Weights of a small GPT-style language model, trained from scratch on English Wikipedia.
Architecture: RMSNorm before each block, no biases in attention or MLP, local attention windows, shifted keys, capped logits.
Each number is 500 + 40 x the weight over the matrix's rms, rounded and kept within 0 to 999. Layers, rows and columns count from 0. Numbers have three digits each.

# up: layer 15 MLP up, 768x192, rms 0.392, rows 693-767, columns 64-127
# down: layer 15 MLP down (transposed), 768x192, rms 0.197, rows 693-767, columns 64-127
up693:494542509453460538541491498513483447490509496476478528501443570516552469439526424438465465549504483465523466544475511535492545503489474503510448516416526493531532520507468532494504506503475507
down693:513458452516492519514473494543528475498460445553513478490452512488512475482461524546523519525514504492517481508495483486526555520492484464476505510576494475533447531474490459483527442489551549
up694:493436458522572524543509558478550436518505479460474532505472544517521499484496647577451404494481482512451400432524574474481454446410523611537552499573415564404512535502577554511443459462532464
down694:467463612577538495554633530485485449535524470467497568494424482565411465519484498497487480511407543508451434500579503521482448456493578545590404504490426534470575482456469512454466526504498472
up695:506586410504498510495468454464529505448486529489540538455432513462549491554475485500548539534493444427500520488481499510524449500587493472483564501507522485481460499610483520490478524521541487
down695:547434497484491452475548521479593491507611588438541471489535432497520455523569551500489479479537537494476516460510481544471589450496513528494471493488486492516518481478504473499546481487487535
up696:561468492437520495462424414432532468530563462540599570604517480500557529485455529481555521559558524564505566461424482539464532469473470513524558411470543520409450493463562516491617558558491495
down696:435558479502454547466536426495448438506553506545419505573512460409516483496548537475684478544531531422459520448442484429494463525609496498540485470468432459538465434501514453475480447466559507
up697:462506452479478478524540495502414479504547481410530489488448568520495522513600599537541542476504489586498459498519495553442537528452499546559516538508498619541429504464460540462455475450567505
down697:495442438538541480478439426477528500475455521542531489380453455461506474433495422478599446537462594577360509528439491562512332525493579466524449471438413461470474465531488493466528349464446520
up698:484523483519493479487495491480499512497518486490499526495489480502482495496506513476492506512511520507497483509505493505510487491523532498489507498505501502495493492493496502503497504518505495
down698:475508501507506504501494515498527507517504498508493504512517497483509495527530516485508508516501520465477494502499509512520489497508501520514500503500479509509503511484502503497507499516509507
up699:399525461480482606518559499509548475465506482499467541485478487549481515502509504476459457503414492429478422487455403468508526503500401577496540470520501538545457420527420482434519482539504425
down699:522525505609522406539508575412549484544446542482546448527538434588446470544477331536495538574516498533483409540533520505434522577484454555467443555454486603462463450480606485549406544489466541
up700:460478537485492496538485472419510333513506419482548522549474534544552551511581410503576502481532551508507494509472403525542410470374582472534497461423551468427527524528554546498550513512468465
down700:501607529485451440505546513472541542472542518470506536493476493526497578561501500468417536525501476448423455560515466425534581543521467525556462455503507525537450621443543531497479557509560520
up701:553533534462544540500531532595490448459509561419488499566428396410464525534465441425484417456536457392456515474488492506435531452506400504539435529527513555490475561495544520577544519477554428
down701:621469536570565448512550516493605443519538458459494452514443492492487406545520430474471587470521485503519590494455470445559497490480466567502541514423498403464444527575449469552504492514546470
up702:531482538529414465543483495499580426563481566521526442412501522522501520418457553427513431429520520490521515499474407562550491570401422483523514533471561518443475493502587474531521504430555472
down702:413521546413411490533532554407531612509480430499484539491468519480561607451491525463480501515446519478536488532541517573498490515494479521499487540533469429503466483459550503557475540514510443
up703:454482508521436580470491578509533494528515503458492474472397478534464540506523449469647488533511426500531471480471472479476397511490487514471572465567560488462446437532515521473490502462471507
down703:565497501591519473527457616462459477491488519559449506480504500511519462486556486499534575531530465491470420468481528507477564423540542541570483534456563604488560531478514521510511544616428531
up704:504488497498496503495491505507495528481507497495502491511495500494503511516502497486508491491505489504491494505511524501495505502507486508516480483493501499512485515499497498498511495519516506
down704:503496499487499486501504527487476505497497503504494502495497492492491485494493494486516514502509504500501502510493504489510499500502501494494500506498497493499493499500493515493505495500508498
up705:478513485594493531463506526593547375429490407442446493531479517464473503411490511447463583506472527502513432491488506458388458525414425469507432482477549363431595556453402472546496489523525499
down705:448465498443552429529453448463504554527510601509442546453483488485483484564481517520545431546463517522434508491613520413575571481518579539551565513489452534512453512481504508432514526509428529
up706:504495478491499491485515498502486483501522538505509522509504510492499484504484498453500504477503510516519475513496503512503509481497515516508501480519504499521496488505480520508476516504478500
down706:500492500504507487509499482498508483499492497516498498493496518490506500500486468516474511503487490471494494466499502491483496468475513512494508503514507520506482477496490512489511476490502491
up707:488467504549571477549450437500502551536460456481588433419533529497517450474471520445491466559560488477614513483468513561482531548529518491554484575537484550448505557466519554434475560580555481
down707:509558438496447484604575462475410472486549519452560575516504534522479494558499440533488556462469460520534586477479588509523493522568509505516495479459442538529480533506541392481517532571493560
up708:523472458494523476484531515518531525518498461492511503437505486463500590487465538481481480520525455489477531466548504492416386517518504531484495518441570547505476460533513546497500527465523439
down708:543507523533477488510504499488476469494457485449499515493458424524444539477513527466576595523527574567519510542530513494576515502500479497498468493523498537506455471516521463512464403492499571
up709:480489505482474509466532503501499494495504457491520487494496464492477475464506512489519521507472481511504508549516520511520498502496495510522477467503488494495489516508525506489481505520493464
down709:499526498505485504487505505518514488527505495519479504506500485484497488505527499504517534504481509494525503496492523531511487532471500555503505482514519486508492497470499505521521488525508504
up710:501500496537480527495446539473509530517443487473549519481465521490482506507486475505504505557502490477500491483511489511492498498540521488515490530481494502467453494477492475527545466505439533
down710:453488527501549499502475516509488524484456518468490459501595477455507535533462480532545494521526519487508529475507458512498520468473461525512502472462494492511540480534517490503464504548522524
up711:576479522546456588491528425454502579449494556414496513406499483640512534492454489495432475466522531555461492525486502491441433582557485543551505497411481545602490462473445532501473502423575439
down711:574550539474490451459421527495506530448526478457592518481552462559497576605575519478494506518512467564447522503557542574549544538530505603516484495486456558531476506511504605463525548510460514
up712:564503484432536541517519460491478485565612485422526486558482475498484492577490428565510488546512505511465426519518468545435498456513587554623567498490560522433512506495464457515467541482463538
down712:497570441415531479452494550509460468515506579494606532503471546541473532503505498374449625473462529542581559445511535549489413578505493426401454488469459459491564555504459511508457465449558519
up713:500439494444543500501502483449516519477486471482501478476509463578467472507543475459561461477488518473489437457458467480575530433487480490502495481462488570511545521481509463461447461536471494
down713:533457493491531471517524534494504471482482529435524489540493490537544498463526447514503537488466520468503498490459497572536498497516517449459485484567513461506494515467477531497478444485489510
up714:499486533487501482505504487499512512506501515520500475479490507509477497492501506491482495476518472506491493520486495481479462486478489500478474520489487499530518495498515487494520499514494475
down714:510501483508490523527480503490508504506487493522489512479513497510501513497480494511473490515496486498481495499512516477504492506507489538496478524512481499494489518523517495502505478510488523
up715:613514546539498514485460476585528539473486465427502480440516476455492471575471558472525539501494526496490456483485593567515491509477471549548500424481520463465608522468536521561544404471503448
down715:498494429445459488468502510583540476476465386514550522471455547495519476528463466520513469527487437507430456538514488552422464561493557512523500514488470479472584483470493513460502455445481533
up716:436474499490491449529576417416448505512569469426517456538552524525464430465475525511531585469446437504500420575450474506521422442453529481518485569517557420480420468531450434577583472500504513
down716:525407460475584500483496570448589460532544476517464483510526443526486504477554468487482548458501329452454334470499537495526408449438513469526476484435543538530459436456472583484558524468470490
up717:498479571536477551461417418501583529468545540462431478453517500575525409534507509470541469516469528491466573533516547432481490519436492535475548484494513484455526497489466428551499477468454543
down717:501530526472535470464439480455462547462482540464520510441497433476509551497554484407500496508481523542523459561476475514517460484516492504527473531560454441474532534480525481573468495517461480
up718:534411520414458477450547486465465488444530465508506508448593430552505505470468469419428430431471442496453539542435450532501533431490517517500512593523481534485447450503465456571503551473446492
down718:574550513507488475436491503504540521480409429502503506514529553469472444547562451455583509490532564542593557470499573518594553553387497479567506422478506503533506479524495504523566560579546501
up719:497415479467466472436508577583485434537498410408450485439458474516440499469443506445520504539476458505508584477589466501502478501456469492440451508541522464425467518511402503470578419529359574
down719:543465534445474578533524522599541462548518470506540482506430548489417535478536603461490446551484530448489574438503515500507477448524454519518534526421570544378483535455449604556505573521550551
up720:561559509496494492441503533523551516497553445519491460491575558547510434498498483472449404557477491502481554615495568478533401529529510484467507504463464476490517472501476541465513422518500496
down720:497558423486486449537543466458519516488563478507504469424486548522487526530469545519503501471458495440497508495484486458515497472461475456551561557473479443498541521461579466470499465525541517
up721:519489510500507486490511560518516522517522538519510487483487483505480506457489523502507498531492495530486438501518505496488482520507500517516512492479527523496483476503527485482506482471493491
down721:505478500531513501516493475479467503490487501495488487521512500510518531503525509490481514492481513458534496507497478452525504493527522500482473495488491525502521501499498527512507505512497521
up722:499515561582546519555424443545549429468531518491550486510520526511468535446518483473469477526470530473469494554504496520458457540492455502470559529449483596512478498545535527414537556442440495
down722:503541513440491541566504509488543480532614532534495495510553499554443420494530535437501410495481600494443454493455533488467434529527472476510551489461460573526402450528526555553503528501461496
up723:379439509421472541525520483473480489450542543539465532457501537532483495512480499515541431470578522476531449483459503503525416501540449511515485441567626548557423566479492514486584466522564446
down723:420513587508474523532539532491489544489509507458574539500468485459537423547489481567498502467444445491465548478467471601411505495470470494527463510519575489573510492525509523417500451561454459
up724:424523552446483486470593476424489592555488496476414523523464517482409466524561482521595455520453508453520461463638438493476490503479562451472471461483568444426528496463565399506471609435511411
down724:501473457489466554490510442525553508416449423415512505502529586523482482535451489537546415597463563553492444503456419485510505408545486445491482499400497618450566540435524430583483522571483469
up725:457513471474493500449506461554497525546553567417507426500524427539458450508499427512556552445507472550448438430484451565492502488508592501467527466515447518470342476477358499542414568595499510
down725:526458451617411448459581561464374494505479530522404549519477580461630438504484453494452545542499440490431429511508475496501547456492408464496525581475502562504518495390490486528464509523464606
up726:505507505489518486498509528502500493506491493481502504512490505488518509481521522482495501471496521512500474473489489502484507504512501505496476497527481509506517501487488533513499503514516497
down726:507514505484513489515498477518512491494498492508505492488513495498470507490498514502494496507477510495509495505506488486508490493509520492512480510524504517496497509498493504500509522482497502
up727:361468519488513516440435542462459622424510475487521480536486542499509524470474530479510564454495454464535441454514546465462520516450496526595442516472410535480486464522495500437513475583473532
down727:486547515474395436478512473402476554566508508484461529471517573486500451505377513511462546511455515506539529541513471502481581445510518502520548496560486507463515490579512508476524514493542489
up728:523503631479480497401461463459516561571636535488482411552496489468470488471527465440556526537433538529435514632552352481540374577496422480484557461488444556504474433579447491475481536497595526
down728:469490534580528583459525480555557438438537562478519497511681440371452505539471467500491445575367468491603409498550532421530548498490602464573555507594353558562467536513470476538493548419540546
up729:507598473445510558453450459428475533439540509544560542451468414489567542591415452531536541512486526543484474482511505425569508466422522522539488596574371490531563541544503448517453543478521461
down729:459463455522502594483552473474516461470537442579467415492580600469482472539482518489436522507480479564562511640480441570425421552481510514464451468489456584439444495465386498558531360521450502
up730:491495501492510502484513492492483499500499487492497501484498490499490495517509513497500513499499497510502497486510495506503492508508495491489506479507497503492510503491519507494494499504496488
down730:499498495499521493495487502511493497508499504494495515494488494500507491505501511500507487501494501498497507497508496493517477509506507496509500506504489492510500496494489493493512495510498515
up731:469479463455512470491502575519454548498548489555474554471614543534471446447559555434419564451515529461535531553538502480502476468528486416489589493514518461524529544502528533523484478433486441
down731:585486528592460524459399544524559493495461492495462511439516453450572485534576453547549459576580439493582468540464497488468544487535533516405547514459494506525459488525506467570538450514529509
up732:482489536444435494510526547528483505424428447511535536534458499536471576438413530495551509463507481493526486491508511426486542485511486439465545495498490529430489478524458541435489501494531490
down732:544489515433479572469424548454603547481483497473528538475512575463558501517442507471493464436498440580563494463455498441462486616516491506476434467529486570474485501511494540505522547538521445
up733:378524582467554576434531482493493579465565524413357503458469484485421526466353519395457405492539502532465543399468659449473556437534527488417557498493443537485599568520470542513454463494571524
down733:522535496507433639444519433449507505460554613493512376552519415448514580460481490501501502512497587480500418458554537513577430481560464508456487504470395548583509495471433552471427452536474569
up734:524457445467524533536539485511544505511489474458530444480496556519560471518501481580494519506457504546496498535557465500438525436575483515479499469440510568452475480496528454535500531439467569
down734:438428506434526513596498505450534535537531487572472488519545494495556552434527528456591485485519475504451544505501552498476524477464546539502565513529382521490587468495491522495495500538522561
up735:436466513587591512546500559578507530575537599569553443520531466486403562471474464398457493460584523509490534471556545631517581456522451506543435455476473551460539508550579450438442552464483472
down735:499548515479546480454549427429526574505489558478502531486489496535502509555498513580502484509487530487430530484457515581510574545556549585497386430495546556479486545516482528472487516475516483
up736:546447590464499551485659551529601479473557445484518611506467462514390414507503406564443510495602410488517492492538456524497500499480484515547503567593544467565477522472507495555490480489481444
down736:474526459499456481477455594582489504499594527373524486451423463468515468545514503457569510501454522414492502554497574491434446538487524569584566566534449466511460491558509495567502469491479466
up737:457533529490504546571462448472485521515512459471538511600448585470534547580511435512470521499497516465482456415508471509547564453486500439534464485458560527500543497471516450485537516502512514
down737:487444481451519474520475502574548462523515487544476536570521462527586436528467524427471502501559507501508541518506492522454502450531502490534424486584457503531513486427485463490499502539502587
up738:495482482499515485485522539507484521488540482456512527464554522471463493495507507470502483519520518492474479507500497507502549528500549434517483528516529531525534533530488509537532506503543505
down738:474530549498479500549476485502527523472511453494568501495510505498550507501562532436480530518491566497542457522479506532546486513496529481490491506558521492494478496535515539553529499482520457
up739:538529525445387456498519553522547438538474486494448484569446535602405495556489517440487484453446488527450521490517498479479461550443500441490595542412449407486522467466532497452433448596544459
down739:618552565479492482436498452545414511594441541462458511484535536542507579497486561482483463406472588558466491442480441535526431515372504488497544450415459548539625527487558536530416432545514423
up740:504524463518473532489493556457434496472481534513467475447458420518490504439459495442492550508563510415496541432434547521465413472481504437439506548430471546447420518456499558458442476584495468
down740:428468509523476526564395475494578543420538513474457458490460498506546476463410433488476504533524400518453513463532516460555499454461418509466511488486508517513485480460509447469489509504526486
up741:519472521472634503535466538441527514523504557503479545509432533423562579508454528546494517396389471539551456416481579534493498529500597478443464452528459384512601592515482572530467480455462566
down741:501459470388480528486498445536394467512465505466478491547544568432590476447503526518498391484499439474470454457471576516497525429518503561452481554450449467492442443480433464567483528476537455
up742:503506502504488494494511503499520493500489512521495504498492499501517495501504519499497499499493482521501509506485496515496490500501480500503486490512506491518507488489509488516527538491512490
down742:492490495517510521513490489494520465502508522507500501482520504498498490509507493513511516504510490484498516485492493489512514475505497499507516489515501485484494482489495490500508499501511486
up743:494511499492500509487491488488508496516499504487506502509505500499498486511501506499497494502504501511494488501504503499502478516513498502492511496499497510505495492503494509508503504486504494
down743:494492499496500500517498510503503499500499509506494507496499488499505501499512509497487516496495513499500497503485502487500500481486504498499476505495511488496492505503499497499496504498496517
up744:575536449538476545479475514507500484490517470488497471460497446548536496456531505611551460454515556385494406528560532515504490531504486466409498486546529485512454572455497515520470454476547492
down744:546507615566442521406517490520536498539526563403498436409547508503461423554518442443483433414555562489500549568488504517465514422483513411475446460572449505376509507470464561471561508466496487
up745:637580494539499507470505426579562512460475496483517565528425617448588440449506549465385503486558600431512464491531421490452443456489467472544454448479478526528482525565569561532489402535437479
down745:476514516439534608402462532616447535501425529555532511497434599483480566449528525458498466549443528524520498528497529467509514410578406483421493543541603447534434601574481486545516538514487452
up746:414508522510418545433476507573557492472581492523530544461528502519603583510458495489496470449357467485425471443490561468542548553502480609571570576476510531487471539486475567486495585544492479
down746:496559513499485527517524533509468426494464540510550467531397508548528495460520478516499502594496509473507449505440446500510432570517534521458552464473478480459430488452489530620474555519563456
up747:536503500509480505493505408453558469493532483516486542414514469516502531464523515522486497509525503480472505554515506503526486562470453456502488491488481510550532529529468459444551537520471483
down747:529476480525539501529513488490502478497526529499475527449452471490493540497524506503457515528514520499530513468503509543521495506508453530498454533494525512498467510501492493507489482502485543
up748:511489438537491469424469510456538590557524516446435465503471528462456550459475509451509540414613515437520467459560463491458459567481530494560489538460487537458564532428470436453517324495534511
down748:506536519476480556425474470498415524464541469459564452480494568425491532544527510561486518439463469545534494536475548531463542523468471466478511514539613540498456491486507488459524498475536544
up749:495515524506475492484499444474486481523500477469515519525503504505512474496523464448492502471453493465474551467505461514503509489507498541518483495503509473498458515511498515530502505528480522
down749:473482541502471537508484470548456493546492520514490498481511501511487543493496458474502503543483471526451505483538490503463506497499499539484465476544508501502491540515527503506484488511495483
up750:481504483460492447500526458488459529526495476449421441417445441475497504499457445537565432449557493374507518481478538509529519524484441437567508477494444494488473556543521487452392480594491508
down750:452473560473438574424513564577479475497525474528444575427511486493455447480482493479496486523514521484487535420413502509492527506607452419467493512476520477429503463515447495498564387570586445
up751:471545542590556457471473484540518428491569515529503488488539474517572410504418534349436499505485528504542512451447484443560532513432489536452457566532524612580542449514528445533503398397449462
down751:543490562446493464500362459418491517511468426454587515458627478490495515434519520546439480488545524532525443491506485494501509492568474375547448560414562490524487466541590536516437527427532417
up752:521549537423536470527531477494564552534478527481464556539443538444407459440492497487501538524529372503565385446420525522518474555458445466521532456495532417491516516517422451444580435494497446
down752:459499530485553530586495518503490582541439462474498472601545510538598481507593531498535540505510513552494460479517467527460491505604534565406513493467522611456472488504469494499488554447493482
up753:519500505553524569385453557531449437459554554548428522425540521506508489494541527464589559480547537461562434468475514459506478442537539472475424544496483578539526496500514486556469478550480513
down753:543496521516524633510462516449416498428575522451539510506593531486506522453552486549502514524447492575494370503503561571463440475473456452556537487551500465505466440483500463516444465531521505
up754:470533465506475524521498522500496485514459502466497491524506538461510473515535473529489508478509463499505482501504500504511549529526480463524505547468471549486516491463529517465499475557459491
down754:509536499493561482517526488499497499508517523496547547488499515516520488488534506475540442502481499464488495495489507468507513461503515497491570459478507515518505489527514489475530501502467510
up755:495501575497513590520466465477585562584611515494509472465574508585498468486466502518476497513492526437439464491472471441489545494526463523496502552517530461466496547527454564512472502490556446
down755:452491491487459465474428500473470454568497456514458527445477565505533466499506483493504554471423473514539535451458506499433480508481498500500570528480507498550524452486474485514485548533573460
up756:488512491501506490499523502497493505499495491487497487500502499494497505510500499508487490506499501507510504495495499509493489508518504485506494508506508497506507499504508498489501492497506498
down756:499501491493499507508500503490501502512510496495488490512488497498494499492494516501516500506514504499498500508500492482509503493503501504504490493512494498507502495496499496504504504499506516
up757:481534519455480452496517511514509471443503468516501496494489568509534478556511539479418500475542532546514483514549476454534511418554447488460489449516497509463506518498513509519519464452512526
down757:495484500461523498482491572459515458492471521490472481471531537484558480555520489508503507520535515507527494503552489469498509507479539547460497494501475431535501530513496508514543518464530505
up758:491402530565502601497601453575563517559455450419436468423499441590509472423415473424471516391625492471492445572497502542559391527586470532549462528519540434508473453441447459478421502488505465
down758:496570499561383518564436580527470497487598457521411436487520484491515505496473613534520482458538530598399488437541515479486554492427498530454590509522493458526472480520456472468540522524523458
up759:502530480511485528503457571526496487474456526376504501505394457623567435433493485592492463468380469504526454534546550469488473543466441474450532492550551499496537464468493468486472613455530513
down759:495481541555609545522515480480479474491602518573495430505641498514587396496514515521507611454593498516580454556508571519474512510398478562632520538606425426513596457454522524513547462490475568
up760:423495520605455518447485393495452521560413404547518492413401445537506376428547516505466479522514458455431495480406536461461461466472462510503532503531581561500497454456515490563573600532430532
down760:380447502608569463421530576472472553515455501439424473499491486565441417465433471523541530358485499417500478475507435425552501540438458544540379491512635500597527514521435436535482570490552509
up761:501502503501495495502495501497505495506498494486502497500499506498497501504479500503504507510511501501501491502496503506498484501497498498495520506496502501498497499501487497504504501502492502
down761:496497505508512500507493503493504501493491507505500502505502490492498501505505503492504507499494502504507501502503512492495507490501501500500495492504497493499499504500501502497501498502502510
up762:591518591498475489537527514508530485521472529490524489479494474488485449511516490438543474483521450493442560461538522547558495510518455529549529535488547514470434522523591409577484500494470503
down762:492505488468504602561539510495445421521508457515466404416428459516372480535414486486512502439582480501495391552485537568444510574573550532495477536460535511452526491577516436434490462437485572
up763:388506577547492505464492439468538536479503548406448561426405481550536533464475456435503457538534507439552392514518471526580499535604547549484552569438438500416561416479568494518512453471495499
down763:545488511547574464550473508575503522589517472447419417508470419581492530525540503499511435534514555492458495538490512571463474467533522429438493578507486484510557490596478447462506605523503536
up764:508506499471499496497512494496491499482514488511498501501483502497509493498513499478494491489483518490500478503506503486514499496504500512477508494490494496501504497510508496492492508506498506
down764:500489498504500497506478488520526505515503495502483513514496510475496481499507501508511497517482508497506499488514492510498503498476505508508479497515501490500493501485509504496505517491492519
up765:542479502503521449450522553423469530521524440465467604516448488560493426496457496594492475484487576468532438520478494419538525487429508559495476493523503489472543519524487505447470506498523435
down765:482472487446519518557503480484511475523489449433426472524493528457538585525525550474517527391564546486493523499520518472549525541462535517481456534536541564517497473499539538481543611510475487
up766:529471450494525514493522477386545488504497509462539528547474455516549485461514583480468453510556468546490512481497557579471474512414462487515506468512469532472538513504428527491545504556519485
down766:487558510530454451517523516589548519438499466504465499457517495463522486506505467553481547544494539488500479498497487519532492457531494490464472481469534514456516496420508540447487537432539471
up767:501495505500490503500509495486512495508498488494503498503504507492504502505506499504503496503496491496508499499501486508507499498491503504496484506510501498503498483488508504500509500502497504
down767:499504503506502513505499497500498494495495500499486501502492489489503501502499497508505509498507503509506493499502501490504510497501510505513504505502496498497509498495508496503500498509493501